Each number is 50 + 12 x the weight over its row's rms, rounded and kept within 0 to 99. Layers, rows and columns count from 0. The size before them is the row's rms in percent of the matrix's.

# layer 3 MLP up, 1280x320, rms 0.0188, rows 498-541, columns 240-319
088:44 60 53 54 42 77 40 47 54 41 79 59 44 49 58 55 57 55 78 72 56 65 58 56 32 26 56 50 51 39 53 50 42 42 52 41 28 48 56 42 44 71 69 41 43 60 69 50 52 47 42 66 51 57 44 42 49 44 58 42 55 83 61 58 47 43 61 44 76 37 45 49 43 19 45 43 49 45 74 34
083:45 53 52 65 48 51 30 54 40 52 49 51 64 51 49 43 59 64 49 64 37 38 55 37 74 58 47 43 72 49 50 44 37 47 26 69 33 54 49 47 64 45 38 51 49 55 41 35 50 63 48 50 56 56 47 52 36 38 55 60 51 66 83 65 54 67 49 65 50 40 50 62 37 55 55 35 48 39 65 26
090:41 56 58 58 54 42 39 38 62 58 38 48 56 50 91 28 45 52 58 33 44 48 36 29 51 47 35 49 52 52 51 48 56 51 38 83 33 40 24 54 67 28 48 60 56 44 67 53 52 42 52 43 41 51 59 60 46 61 43 45 44 38 48 60 50 59 43 45 56 67 71 65 36 57 54 64 43 30 44 30
089:46 63 33 51 65 47 17 33 43 48 55 42 48 50 22 46 40 55 55 54 64 47 65 34 49 60 32 45 37 53 55 68 70 45 53 24 66 39 36 57 44 48 72 47 33 70 52 40 51 15 56 42 31 34 52 64 63 41 48 37 73 44 41 71 50 27 63 27 61 64 45 40 56 37 52 60 54 50 49 36
085:60 59 39 59 28 26 46 65 52 57 42 51 49 50 43 43 71 49 72 41 35 39 35 48 35 54 56 39 37 52 51 38 42 69 41 46 49 33 36 30 47 42 30 66 56 62 43 49 51 68 45 63 78 56 37 71 42 73 64 49 52 65 30 55 52 35 51 20 54 57 51 59 72 35 64 33 44 57 67 51
088:50 67 54 23 48 53 35 65 42 67 46 19 57 50 46 43 33 39 39 39 31 52 64 55 37 44 73 44 41 60 52 60 62 59 45 43 62 63 58 52 40 39 56 43 55 30 32 30 49 54 51 45 56 46 44 44 55 70 46 45 44 48 18 32 48 37 62 44 49 36 34 43 56 45 60 48 59 70 31 49
090:63 41 74 55 54 37 61 53 64 46 63 28 54 50 49 60 45 52 59 62 37 49 43 55 39 40 28 42 54 57 52 56 80 46 64 56 23 51 68 61 58 78 28 59 32 38 50 40 49 62 47 60 53 42 29 61 67 48 53 64 59 64 46 51 49 51 38 10 66 52 49 61 46 71 48 36 56 55 53 55
107:66 59 57 31 43 71 42 34 47 51 47 67 60 57 44 38 66 80 68 42 67 43 79 60 63 35 58 36 45 43 37 51 36 52 25 49 31 53 40 63 62 34 37 57 68 69 38 36 10 65 29 40 58 63 59 45 54 63 46 57 55 47 37 37 74 66 34 51 69 67 62 45 48 52 54 34 66 38 60 39
134:58 59 46 62 60 32 54 56 62 37 57 65 42 99 41 48 34 66 45 50 54 42 63 49 52 34 60 59 47 48 69 58 44 47 56 37 41 54 58 48 42 52 45 49 46 47 65 44 20 36 06 45 63 43 45 51 37 57 50 68 57 58 72 56 44 61 49 33 49 47 44 49 54 67 40 50 62 56 48 43
094:39 59 69 35 38 52 38 34 65 48 69 52 60 50 47 50 58 42 60 51 70 51 41 49 52 31 51 46 49 55 53 26 34 47 46 80 73 45 19 72 62 57 54 53 51 31 50 49 49 37 56 41 65 45 56 53 57 52 66 47 62 59 65 47 49 29 44 26 60 69 54 46 55 65 47 52 48 58 67 53
132:40 33 65 61 70 50 46 42 63 37 38 38 63 56 36 44 62 73 53 35 48 61 25 72 58 35 32 49 48 35 41 48 40 65 64 44 48 48 40 49 30 57 33 47 40 40 42 58 43 53 32 41 46 55 48 61 39 42 42 78 47 51 47 45 34 35 45 57 50 50 38 38 28 62 33 48 32 57 34 49
084:56 54 52 43 37 45 57 46 56 57 44 60 38 52 51 60 50 66 36 47 38 63 59 29 36 53 51 51 43 38 49 52 65 63 31 24 61 77 45 39 56 50 43 46 69 46 38 56 49 49 59 59 55 48 45 39 58 35 43 09 61 81 37 45 54 33 61 55 39 57 34 51 43 52 65 57 36 78 36 51
089:52 37 54 62 58 49 58 61 45 43 43 44 33 51 64 59 25 56 40 59 58 66 67 62 32 50 60 58 66 60 50 40 47 33 39 42 62 47 62 40 49 63 48 52 54 62 57 65 49 59 49 65 70 41 66 60 34 47 66 27 40 64 77 51 51 59 38 64 53 52 32 62 41 54 61 56 45 36 41 79
080:36 45 57 49 49 53 65 42 75 56 37 48 55 49 38 46 32 52 36 39 31 56 49 65 60 58 56 50 39 55 47 46 48 41 43 40 41 51 59 32 40 46 48 69 68 50 38 35 49 41 42 26 32 64 70 37 67 29 63 53 45 47 38 27 46 54 62 41 70 75 38 45 57 48 40 59 55 53 47 52
097:46 46 56 43 44 50 48 45 57 37 51 32 60 51 79 57 45 37 41 50 81 31 73 60 64 59 46 50 42 40 52 59 53 70 36 58 56 29 70 50 91 59 24 49 34 33 48 68 40 32 33 44 48 73 44 58 69 44 42 61 69 60 39 64 49 46 70 74 36 41 65 36 24 32 52 31 61 37 59 45
084:45 38 50 40 61 70 42 29 37 60 46 62 67 51 59 48 41 40 36 42 33 55 45 28 46 34 48 46 30 35 51 67 42 30 60 49 65 72 67 45 51 60 46 30 21 57 38 39 48 54 59 61 47 34 43 45 51 57 68 35 52 50 53 06 44 67 47 55 69 46 54 62 79 51 52 42 62 57 48 59
103:60 64 53 63 58 67 42 56 38 34 39 65 30 60 61 40 48 40 25 49 57 35 64 43 43 51 49 39 49 73 62 49 61 50 50 41 50 44 62 34 60 76 45 51 62 57 59 39 44 34 75 57 29 34 32 36 51 56 47 54 27 55 60 36 42 58 64 51 61 31 69 59 67 50 34 42 58 40 63 73
127:72 63 65 28 49 64 40 61 67 52 60 58 42 58 37 50 36 68 51 57 54 33 35 26 42 34 29 59 63 63 52 38 72 29 52 43 78 54 52 49 55 57 49 69 71 46 42 42 43 43 34 60 26 61 45 35 45 47 59 36 64 58 54 48 49 57 47 60 47 57 67 60 68 51 47 43 34 34 66 65
086:51 61 34 50 66 58 69 44 43 68 72 53 65 51 67 74 45 64 56 63 69 51 51 47 32 39 47 60 43 11 56 28 46 44 59 30 57 56 41 46 24 43 62 51 28 42 59 44 52 40 66 63 46 45 51 68 45 53 59 65 47 55 69 59 59 43 46 51 57 49 44 55 46 40 34 41 45 39 62 41
091:54 54 55 73 48 33 39 66 55 34 38 63 53 50 58 69 59 49 60 61 50 36 45 37 51 56 45 47 35 44 45 70 55 47 38 36 56 51 69 59 44 57 29 56 36 56 59 55 49 14 37 54 59 54 58 50 54 56 46 45 45 34 59 43 49 50 39 55 28 28 50 62 50 49 66 81 49 31 45 55
087:39 52 56 55 38 60 09 52 54 55 51 75 48 50 30 54 66 50 26 76 25 56 44 48 52 48 41 54 73 49 51 51 51 48 50 40 28 61 75 48 49 53 35 45 55 56 32 46 51 73 55 45 83 51 61 59 56 52 48 50 63 54 58 46 47 50 63 47 40 47 52 66 69 50 67 45 54 64 33 50
088:59 59 31 84 44 46 67 70 60 36 52 33 51 52 52 63 64 57 55 59 61 59 46 50 22 58 39 32 53 21 48 49 21 64 45 38 68 67 54 41 53 70 52 34 31 45 61 66 48 48 56 50 46 24 46 66 58 47 60 51 49 56 54 61 51 43 47 42 67 47 60 61 28 38 64 24 42 56 60 53
115:38 55 47 62 19 51 49 57 64 49 63 40 53 51 56 73 28 37 36 36 61 53 55 39 40 45 53 37 46 41 44 58 54 60 41 64 41 61 52 62 48 63 43 49 34 41 42 42 42 45 29 64 47 56 42 54 53 78 27 51 63 52 47 65 49 45 41 53 43 38 71 62 27 59 34 47 69 52 38 54
084:49 60 52 38 32 47 55 38 74 24 66 54 59 48 43 37 58 52 38 47 51 62 52 67 66 43 50 54 54 14 48 22 25 53 63 62 62 56 58 51 58 38 69 55 43 48 59 61 48 71 42 41 28 31 21 33 43 63 42 82 49 43 48 48 50 66 26 35 70 47 77 56 56 51 48 10 44 29 60 58
144:26 34 64 30 47 74 68 64 37 60 67 43 56 58 60 37 55 48 62 44 49 72 63 74 43 39 70 40 37 48 61 35 36 68 55 59 56 31 51 55 29 49 51 29 40 36 37 59 40 38 60 35 56 32 44 61 45 54 33 65 39 40 34 59 59 44 54 60 56 63 50 47 31 52 62 58 32 49 48 30
084:55 49 67 39 39 51 82 23 65 74 48 58 32 50 45 42 64 46 51 41 39 35 54 64 50 42 43 51 50 59 53 59 59 62 49 60 50 62 50 54 66 43 55 58 27 39 46 25 49 62 57 52 37 32 46 62 50 38 65 27 41 53 54 59 50 63 49 36 57 55 55 64 61 64 46 25 47 58 42 44
083:68 55 64 41 27 49 33 40 69 39 55 73 61 49 60 76 65 46 61 52 56 56 35 66 27 76 57 43 63 58 50 24 39 59 36 51 39 65 58 41 55 63 34 60 42 68 37 41 50 52 45 58 40 70 48 59 59 51 33 49 41 46 55 24 47 37 56 52 25 61 46 41 52 58 64 46 53 43 43 59
080:66 53 57 54 41 10 50 48 42 64 38 62 45 50 48 21 58 44 44 51 47 37 54 63 74 53 48 50 30 39 46 49 53 68 59 78 55 54 41 47 65 59 47 47 55 52 34 29 49 62 53 55 75 71 49 85 68 58 45 36 46 33 47 45 43 69 55 50 62 64 57 61 60 73 64 60 42 46 36 58
090:42 59 48 52 37 36 53 53 54 63 36 73 54 49 46 66 65 21 46 64 33 53 41 39 49 40 44 57 50 53 45 43 30 51 53 49 56 50 50 54 44 59 62 78 35 38 42 69 48 58 37 50 71 66 39 61 54 55 42 59 43 61 59 48 44 31 49 56 42 36 39 38 62 51 57 45 45 48 50 38
089:45 68 56 63 40 45 55 40 55 42 50 49 49 51 44 55 62 38 64 60 60 30 34 47 46 41 50 47 52 44 49 61 48 37 38 35 43 43 79 37 50 64 58 31 58 56 58 48 52 45 50 71 49 56 64 59 60 51 69 12 58 50 68 35 49 46 43 56 54 45 41 69 50 40 46 36 50 44 51 45
081:68 47 69 50 60 53 74 71 39 30 55 49 36 51 55 57 44 47 45 61 54 73 57 39 40 49 64 43 34 36 48 61 48 52 29 28 59 52 50 49 35 63 53 28 63 51 54 52 49 57 54 54 35 47 62 41 49 49 48 49 45 52 59 49 62 64 40 61 42 29 54 62 71 39 41 44 71 47 48 64
171:63 42 46 46 64 42 64 59 62 45 74 61 52 99 44 52 64 38 52 60 52 62 44 45 59 39 33 56 42 52 18 65 48 80 42 47 40 39 32 51 59 58 51 45 51 46 49 39 01 70 24 57 43 43 48 57 33 57 55 49 43 61 44 38 19 34 34 43 51 64 45 46 46 36 43 56 58 50 36 61
086:40 56 46 69 40 38 63 65 59 32 54 44 52 51 32 31 37 63 64 31 46 41 43 50 24 31 53 53 65 61 49 68 86 60 54 63 33 61 43 70 29 56 57 44 44 52 42 55 49 46 42 60 64 56 65 54 37 41 56 33 42 57 59 47 50 31 59 48 49 47 60 68 44 38 54 69 48 42 21 25
088:41 62 47 45 34 41 35 73 43 61 49 46 65 51 37 18 36 42 56 58 36 47 47 49 39 40 55 44 56 59 55 63 62 49 62 27 61 52 62 54 41 46 35 31 81 52 58 51 51 38 57 60 53 60 44 51 48 65 45 36 53 48 26 43 50 45 60 29 63 55 38 55 46 52 30 57 46 50 42 45
085:70 58 66 63 91 60 42 50 50 45 73 38 55 51 25 60 40 63 56 47 36 34 52 66 74 37 34 49 50 62 48 54 69 37 63 40 63 42 58 56 38 66 44 46 69 58 60 63 47 53 43 66 53 24 57 59 70 37 35 56 68 52 51 53 51 43 63 53 51 38 45 46 49 46 43 61 56 44 47 77
080:40 59 38 50 51 63 30 33 40 60 55 57 54 49 52 43 56 60 49 61 40 55 65 55 38 51 40 68 43 46 52 42 52 52 52 38 51 20 39 33 51 23 30 52 48 48 37 56 51 21 48 24 46 53 41 72 48 62 33 45 52 53 33 59 47 50 56 30 65 72 59 34 62 38 51 48 45 43 60 37
083:48 40 54 30 37 57 63 46 42 66 53 53 31 49 39 35 66 66 46 39 32 19 58 42 45 60 50 36 72 72 49 50 69 72 37 65 50 56 34 43 50 46 35 46 54 43 62 51 50 60 44 70 56 32 71 69 59 49 46 40 56 23 29 47 46 43 67 59 37 45 46 45 55 71 59 69 39 64 46 73
085:58 62 54 64 50 71 44 54 45 38 77 54 62 51 44 46 28 54 40 79 40 58 45 52 47 23 27 30 53 70 48 76 58 33 57 60 58 63 77 37 34 56 63 54 41 46 59 70 48 52 50 60 59 66 57 64 68 56 72 50 71 44 77 55 51 59 51 76 49 28 47 56 45 39 50 42 53 47 55 36
089:26 35 45 70 73 42 74 43 24 65 55 37 49 49 41 42 50 33 70 59 59 39 39 45 52 66 44 69 51 46 56 70 57 45 66 27 35 31 65 51 52 30 28 66 47 43 69 42 52 38 57 59 44 44 59 46 50 60 54 37 49 67 46 60 50 48 63 36 56 50 24 49 31 53 44 53 68 17 53 32
084:32 51 64 48 45 44 91 67 69 50 43 52 53 50 39 43 48 42 37 52 49 56 37 58 62 46 56 48 74 68 47 72 32 46 71 65 60 68 51 62 31 46 43 43 70 42 45 53 50 47 41 64 60 52 61 50 50 50 50 85 48 58 57 63 48 52 46 51 62 38 44 57 57 53 41 41 48 72 55 47
084:56 41 56 49 50 37 42 48 61 32 54 79 44 49 35 51 40 54 33 64 51 60 54 42 39 42 52 39 62 47 42 76 60 51 57 47 47 75 42 49 53 44 39 50 21 49 48 74 44 61 27 78 65 57 33 55 63 35 51 60 59 31 09 61 49 47 54 60 41 55 55 70 41 42 57 51 64 69 33 56
113:75 43 47 52 42 63 42 40 48 25 46 27 56 47 43 72 56 50 36 69 63 61 46 28 53 71 67 42 54 60 38 58 59 46 35 39 62 51 55 33 49 34 49 38 65 54 74 52 42 41 22 45 46 30 55 34 49 41 66 43 49 57 52 41 50 59 62 62 69 56 59 53 49 45 66 73 71 59 62 76
121:28 45 63 36 38 52 62 55 61 45 49 52 44 70 66 46 49 48 26 66 51 61 41 74 40 50 50 53 44 34 76 48 52 55 52 65 68 35 55 28 44 59 56 44 70 66 55 54 33 40 21 41 44 61 29 39 44 42 53 62 41 59 42 38 41 37 46 49 42 34 47 38 58 36 44 65 46 53 59 30
129:64 52 47 53 33 66 74 45 34 61 72 67 56 61 64 58 58 48 65 56 42 60 33 38 58 43 56 33 53 49 57 34 52 59 36 47 68 17 53 32 35 29 54 51 64 63 44 55 22 59 45 47 33 57 53 48 60 53 57 55 54 52 64 30 50 52 48 61 65 58 42 64 32 52 65 55 45 57 54 50
# layer 3 MLP down (transposed), 1280x320, rms 0.0121, rows 498-541, columns 240-319
058:29 45 36 54 36 56 65 44 39 46 44 50 56 54 50 63 43 42 60 56 50 46 50 67 68 65 40 43 68 45 61 65 55 51 57 27 36 27 45 65 50 34 27 50 60 37 57 22 26 49 52 43 73 52 61 52 55 48 71 51 39 63 38 42 43 55 54 51 45 36 69 49 58 42 65 54 32 60 26 51
051:29 38 79 67 56 76 59 33 70 54 63 51 75 54 07 60 62 53 50 39 63 52 58 53 68 32 59 46 59 37 36 62 46 43 46 59 56 51 57 51 81 61 63 53 43 36 63 16 46 34 44 55 60 46 45 54 43 51 53 59 17 41 45 43 34 52 41 41 49 46 54 62 31 65 46 63 38 61 49 61
056:52 42 48 35 52 58 15 47 59 47 47 45 50 53 55 36 56 55 33 58 71 45 43 61 55 48 61 38 67 45 43 28 54 34 69 30 74 68 67 64 65 41 46 53 46 25 43 48 59 45 46 53 50 45 47 67 41 54 23 40 65 66 39 38 30 40 36 43 30 56 30 37 60 64 49 60 47 43 65 40
056:66 61 23 45 46 57 46 44 42 42 47 49 43 49 45 55 60 40 48 47 57 42 45 47 36 54 55 48 47 30 72 29 78 50 51 54 50 48 33 41 38 44 36 68 56 70 27 63 61 66 39 28 42 45 45 36 35 63 51 52 58 62 58 58 58 58 46 58 38 55 53 41 43 40 49 55 67 35 64 54
055:51 64 43 52 64 20 61 43 62 35 62 45 60 52 50 30 17 54 58 46 57 49 57 71 75 52 46 46 41 54 40 76 54 52 42 58 49 59 63 43 58 63 48 40 76 47 61 46 40 62 25 49 63 29 50 47 60 47 47 58 51 32 69 45 53 34 37 73 56 62 66 43 65 38 28 57 47 69 45 51
058:43 51 57 43 52 42 36 37 68 54 54 54 39 47 65 52 51 48 43 55 40 55 50 41 50 36 58 65 41 63 45 53 42 45 73 69 37 29 54 25 52 64 50 32 49 33 57 61 51 61 48 48 61 56 59 40 40 68 79 37 63 47 45 58 69 52 51 48 52 52 50 27 48 55 27 66 58 52 43 34
054:49 74 28 68 32 56 39 48 68 59 32 74 43 68 54 68 38 59 45 64 45 45 51 57 53 47 49 54 61 51 25 76 36 40 52 49 57 39 45 61 58 32 42 19 63 45 37 49 36 46 53 55 61 42 67 48 66 57 37 58 42 35 41 58 64 60 46 45 64 70 55 53 63 36 53 49 49 42 37 40
174:57 58 51 52 55 38 48 61 56 55 36 49 45 99 64 60 40 61 56 41 53 46 54 49 47 55 44 49 46 54 79 47 61 42 49 59 45 62 44 51 46 53 53 53 41 45 50 55 91 36 66 68 55 55 47 66 67 52 43 52 51 63 53 48 76 63 54 51 62 48 48 73 47 53 13 51 50 55 47 43
202:38 50 54 49 50 49 47 48 51 49 48 45 56 99 45 52 48 53 50 51 51 48 48 50 48 47 50 57 56 41 40 50 52 42 50 52 45 51 52 50 48 49 53 52 51 53 51 43 49 45 39 40 51 47 52 48 49 50 49 50 52 45 54 52 47 55 50 46 48 52 55 45 46 45 62 53 45 45 54 53
056:55 72 48 58 55 54 46 59 54 57 56 55 53 74 52 47 42 52 61 52 82 29 25 46 53 57 49 37 58 60 38 43 57 57 42 69 56 57 51 46 62 48 54 65 79 65 23 84 80 56 40 40 65 71 36 52 21 36 44 46 68 52 44 33 53 49 35 63 45 50 52 35 61 51 57 60 49 29 63 61
162:49 52 51 53 70 50 39 56 51 50 37 45 48 99 47 45 38 58 59 43 51 40 56 55 44 48 50 46 54 48 72 47 55 48 48 52 45 57 51 51 50 49 42 55 45 53 52 50 76 36 63 58 58 63 43 59 63 51 43 46 56 63 49 48 77 70 53 49 60 41 45 53 57 52 15 47 49 52 64 48
050:52 49 35 62 46 68 45 70 53 30 38 47 34 37 61 42 47 60 75 61 45 51 36 33 33 62 57 64 49 38 38 43 47 59 63 73 32 33 49 43 42 53 69 45 48 53 61 49 70 68 34 67 53 63 62 75 42 57 36 55 61 48 62 39 60 64 43 41 36 48 32 49 57 53 46 35 56 52 56 54
054:53 42 64 62 47 36 26 50 45 69 54 55 78 59 51 43 23 34 52 74 52 41 53 34 45 64 45 55 70 26 35 88 25 55 37 61 43 69 43 56 42 48 62 21 53 23 45 32 32 36 46 43 55 63 51 62 39 56 78 64 44 49 49 48 44 45 56 43 68 54 25 59 32 38 40 59 50 70 34 47
052:51 46 39 26 31 39 38 46 31 45 46 52 57 35 61 29 66 44 46 68 33 53 43 54 30 54 51 45 62 63 66 38 72 47 58 34 27 36 41 54 48 54 47 47 47 72 59 49 50 35 64 52 50 66 60 62 53 56 51 53 52 65 51 30 56 29 51 54 48 35 44 53 67 51 63 61 62 53 39 52
069:20 56 45 60 34 54 42 42 49 56 41 46 39 99 59 53 41 57 73 33 51 39 42 43 53 44 42 52 50 58 38 45 42 37 39 48 58 45 40 55 46 60 64 50 63 52 55 52 92 45 75 57 67 34 47 36 40 47 52 60 51 44 27 43 67 56 39 46 67 62 61 67 41 34 23 66 61 59 57 26
061:49 76 42 71 34 49 46 52 46 50 41 58 36 59 37 59 73 47 58 80 81 45 57 64 44 52 46 42 52 62 57 46 64 56 59 59 51 30 37 60 48 39 50 52 38 50 16 37 76 24 34 51 38 44 52 61 46 60 53 54 47 50 43 42 73 71 67 20 55 64 53 53 45 61 65 54 60 33 41 38
182:32 52 52 55 44 54 52 43 56 50 54 48 47 99 46 50 55 47 47 59 58 51 43 59 54 52 53 52 55 42 08 47 53 42 53 48 42 44 43 60 47 53 57 55 51 46 43 30 40 44 19 21 57 46 64 42 59 33 43 53 51 30 54 48 32 46 51 48 32 50 62 22 32 41 97 51 47 44 48 48
114:37 52 53 52 59 36 36 65 55 45 42 52 37 99 52 51 31 59 61 38 40 48 46 67 70 54 58 65 44 45 37 53 45 43 43 51 36 45 56 51 47 52 42 58 32 52 33 18 72 67 45 55 54 64 57 40 64 36 47 46 51 32 47 56 57 52 48 49 55 48 57 28 30 35 47 58 50 38 54 35
053:36 51 49 67 41 50 49 60 59 54 35 66 59 62 47 55 56 30 62 67 44 61 65 45 43 54 40 57 43 28 30 53 45 73 48 57 51 45 31 57 54 54 22 53 61 66 40 62 50 54 26 42 33 63 54 65 63 52 47 55 48 36 47 62 49 64 65 55 47 64 46 69 65 58 63 59 48 45 47 34
061:76 43 52 41 51 54 26 43 44 64 51 47 71 55 52 48 69 51 45 54 37 50 56 62 47 50 75 48 42 14 49 64 45 55 48 36 58 48 53 45 80 51 56 53 49 50 52 38 47 39 65 62 53 58 36 63 42 56 54 45 70 46 55 47 47 34 66 46 48 62 56 56 59 38 38 24 42 65 41 50
061:57 68 58 42 49 48 63 60 52 30 38 40 47 42 47 41 56 46 53 47 61 55 35 54 58 45 58 36 31 48 67 34 56 63 46 65 39 59 46 40 54 58 65 64 39 58 32 60 61 56 48 64 75 55 54 27 81 55 45 51 41 52 69 51 54 50 56 64 64 39 65 52 60 61 34 44 56 22 81 43
062:41 63 24 60 35 43 44 40 56 63 44 55 53 99 48 55 36 46 58 42 66 40 44 28 55 54 25 62 44 53 24 57 52 48 43 39 64 49 58 50 70 35 57 55 71 44 42 53 81 40 41 53 53 45 47 51 40 54 41 55 83 34 59 27 54 63 55 63 68 56 53 64 50 68 42 51 57 46 58 36
078:50 59 28 52 48 62 46 48 43 50 34 62 40 69 57 56 35 57 45 37 72 42 57 24 53 47 57 57 27 46 41 33 24 43 39 39 59 50 37 42 36 30 64 69 46 54 53 77 86 60 62 64 52 62 44 42 63 40 64 37 65 34 34 40 49 53 46 47 81 57 62 31 29 43 56 49 62 64 59 34
049:63 66 50 46 30 37 49 46 59 66 55 41 52 49 53 52 47 35 40 56 55 52 47 58 42 46 43 21 54 56 42 80 51 47 31 60 54 30 39 45 62 44 36 50 70 42 42 60 44 36 70 38 55 51 82 54 52 36 40 70 38 56 58 55 29 59 64 58 60 32 70 36 63 53 57 58 40 54 46 58
124:57 66 39 52 63 45 40 62 49 45 51 54 49 99 51 51 45 56 59 49 51 51 56 65 38 49 52 20 50 47 44 56 50 36 46 37 43 69 56 43 46 51 50 54 46 51 60 49 79 37 58 56 68 56 53 50 73 41 31 43 54 58 51 59 59 50 58 49 53 46 45 55 52 43 36 50 53 50 63 42
052:48 71 42 69 36 54 46 62 63 36 48 69 23 53 37 66 50 73 60 61 62 36 55 60 47 47 36 36 49 51 22 29 45 22 70 54 54 47 50 54 54 28 40 52 56 55 37 35 38 45 19 46 42 47 76 55 60 53 24 55 36 65 52 49 69 64 40 30 40 55 52 38 64 51 61 35 51 34 52 57
054:49 55 60 65 58 32 59 46 45 51 48 47 37 65 51 31 43 61 46 61 37 47 48 55 54 51 37 42 34 82 40 41 38 42 49 47 37 58 45 34 65 72 63 45 33 35 54 43 59 44 53 41 58 46 51 57 57 51 64 53 67 35 44 50 70 42 52 47 53 57 45 58 65 70 36 56 45 29 34 26
051:45 46 62 22 41 45 44 46 48 35 53 62 46 51 51 64 48 46 48 48 53 49 45 43 46 47 63 56 38 47 50 40 64 59 52 42 56 47 70 55 76 54 41 65 48 65 37 61 53 52 48 68 57 62 45 55 21 44 38 59 58 46 49 53 63 47 45 52 41 60 64 47 38 68 42 50 49 24 65 40
056:41 53 69 43 61 47 41 55 51 48 65 47 48 55 26 44 57 47 74 55 77 48 47 83 72 52 60 40 55 62 60 41 45 40 50 64 33 54 27 51 65 52 56 66 48 73 40 44 57 61 64 71 54 67 43 51 44 54 51 61 54 53 70 44 58 45 14 63 49 54 34 57 55 44 42 47 41 62 60 50
055:29 53 57 57 52 57 48 41 56 37 78 51 65 47 49 46 35 42 48 65 44 58 59 50 67 61 44 64 58 49 36 67 48 56 32 47 50 55 50 49 40 64 61 54 28 29 48 42 53 53 53 81 59 42 36 51 57 62 46 65 32 67 73 59 47 68 70 39 61 47 65 87 50 49 51 28 56 53 33 43
055:61 40 87 59 45 45 58 63 47 55 54 56 58 57 57 61 58 47 60 40 52 42 52 42 36 39 60 48 47 55 44 57 46 47 51 52 34 30 37 40 69 62 70 45 60 48 71 46 39 53 28 52 37 67 26 54 43 42 53 55 55 38 36 38 51 58 63 54 55 47 51 44 28 67 58 31 54 64 56 55
234:42 52 54 48 47 53 54 46 48 51 54 55 58 99 47 52 53 51 48 57 54 52 49 48 49 49 45 51 48 48 49 52 50 57 50 45 48 46 51 46 54 47 49 54 52 45 52 51 44 53 36 52 45 50 48 52 47 51 52 47 49 51 59 51 49 50 54 43 56 52 53 48 60 48 56 56 47 47 46 53
057:81 35 49 44 44 47 47 39 38 50 47 55 37 56 59 34 41 54 50 54 39 32 74 58 56 42 41 72 57 32 35 51 26 72 44 20 39 60 50 54 52 57 57 49 53 46 55 54 46 56 47 57 52 45 40 55 46 56 59 49 52 31 45 47 58 46 33 61 53 55 52 43 56 57 40 43 52 30 28 69
053:37 70 49 31 65 54 46 51 51 31 58 53 30 53 63 28 71 35 56 64 44 40 42 41 56 59 66 64 64 67 37 58 55 66 57 43 49 36 72 66 50 43 45 36 29 47 53 64 69 67 28 38 47 53 46 50 45 59 53 52 55 61 38 55 28 60 45 38 48 43 56 35 59 73 57 41 41 38 47 40
056:68 42 40 58 45 48 27 55 44 43 20 13 57 46 55 45 52 42 32 42 35 48 57 40 49 47 60 47 51 28 47 69 62 74 44 51 50 43 50 75 34 65 59 64 48 50 46 35 45 44 56 72 29 35 19 45 40 44 42 49 45 49 47 58 37 62 40 45 54 69 53 66 56 34 55 34 51 61 59 62
049:54 46 33 43 68 53 38 43 35 53 58 41 54 18 44 38 72 41 54 51 45 33 35 61 62 51 49 53 37 70 64 48 67 52 37 53 40 47 70 34 47 54 38 65 48 53 43 75 71 67 49 66 59 48 55 34 55 54 43 44 72 40 48 60 37 47 42 66 63 38 58 47 79 62 55 50 55 41 60 59
051:48 54 49 40 64 46 39 55 43 69 62 34 39 56 54 21 45 38 46 36 68 24 42 50 54 49 53 35 38 51 57 23 54 42 44 56 39 62 54 36 46 36 46 54 46 42 06 68 59 75 53 29 71 31 66 43 61 52 55 56 61 43 77 55 43 59 54 50 44 56 45 33 62 53 43 51 41 36 52 81
051:48 56 63 62 41 49 35 46 48 55 32 47 34 45 43 66 62 47 59 40 57 41 66 49 49 57 61 49 45 57 57 37 33 84 32 34 46 40 36 55 61 38 44 56 53 60 50 33 59 69 41 73 40 50 28 25 78 55 40 64 46 39 65 72 67 59 50 50 56 45 60 45 41 56 35 38 57 66 58 65
055:48 57 38 53 48 57 29 45 56 47 59 52 47 37 60 47 53 41 42 66 59 73 57 45 51 61 49 38 61 33 59 32 57 36 50 43 49 42 41 51 35 38 47 43 47 52 34 40 31 50 42 25 42 40 52 50 54 62 39 58 35 82 56 61 33 45 54 26 47 59 44 50 52 56 71 53 43 63 71 23
054:51 42 45 40 54 56 40 37 60 57 59 44 79 49 29 47 54 44 49 49 55 57 48 29 71 48 52 41 63 50 53 32 60 52 36 25 53 41 52 70 47 29 32 61 58 38 60 40 34 35 61 38 54 46 56 48 38 42 53 38 61 60 49 44 55 56 47 38 61 32 69 53 64 44 43 46 39 37 58 36
054:43 67 32 39 42 45 46 38 35 53 40 42 45 61 61 48 47 48 52 58 40 48 61 50 64 56 50 53 34 56 68 50 45 69 27 39 53 43 46 45 54 40 49 47 52 69 53 53 60 52 66 45 59 66 56 42 49 31 47 68 51 50 38 54 58 31 34 64 74 65 65 35 41 38 32 38 59 59 54 58
085:47 60 58 58 51 46 50 59 52 69 27 48 58 95 71 33 49 48 61 47 50 29 41 53 49 52 49 51 52 49 77 57 58 43 55 48 49 52 31 62 50 52 54 42 36 44 44 60 92 30 75 63 75 75 43 34 54 54 49 63 49 72 38 49 68 52 35 48 61 56 70 75 50 39 22 56 50 65 39 51
189:50 43 47 51 48 46 46 53 56 50 50 57 50 99 47 54 40 56 56 48 55 51 49 48 42 53 48 59 53 51 58 47 51 48 52 53 44 50 48 65 55 54 51 51 52 49 51 52 57 54 39 59 51 47 53 50 53 50 47 50 50 49 54 54 61 59 61 43 48 44 41 61 56 45 25 58 37 53 52 58
172:41 58 50 54 51 50 44 43 49 38 37 40 46 99 48 42 40 56 53 35 47 42 52 57 46 52 53 40 48 47 51 54 56 54 46 45 48 57 48 55 54 60 46 54 36 47 60 48 64 38 46 38 55 58 44 49 63 51 30 48 46 63 46 59 51 57 51 41 57 50 57 45 41 37 35 47 45 49 46 51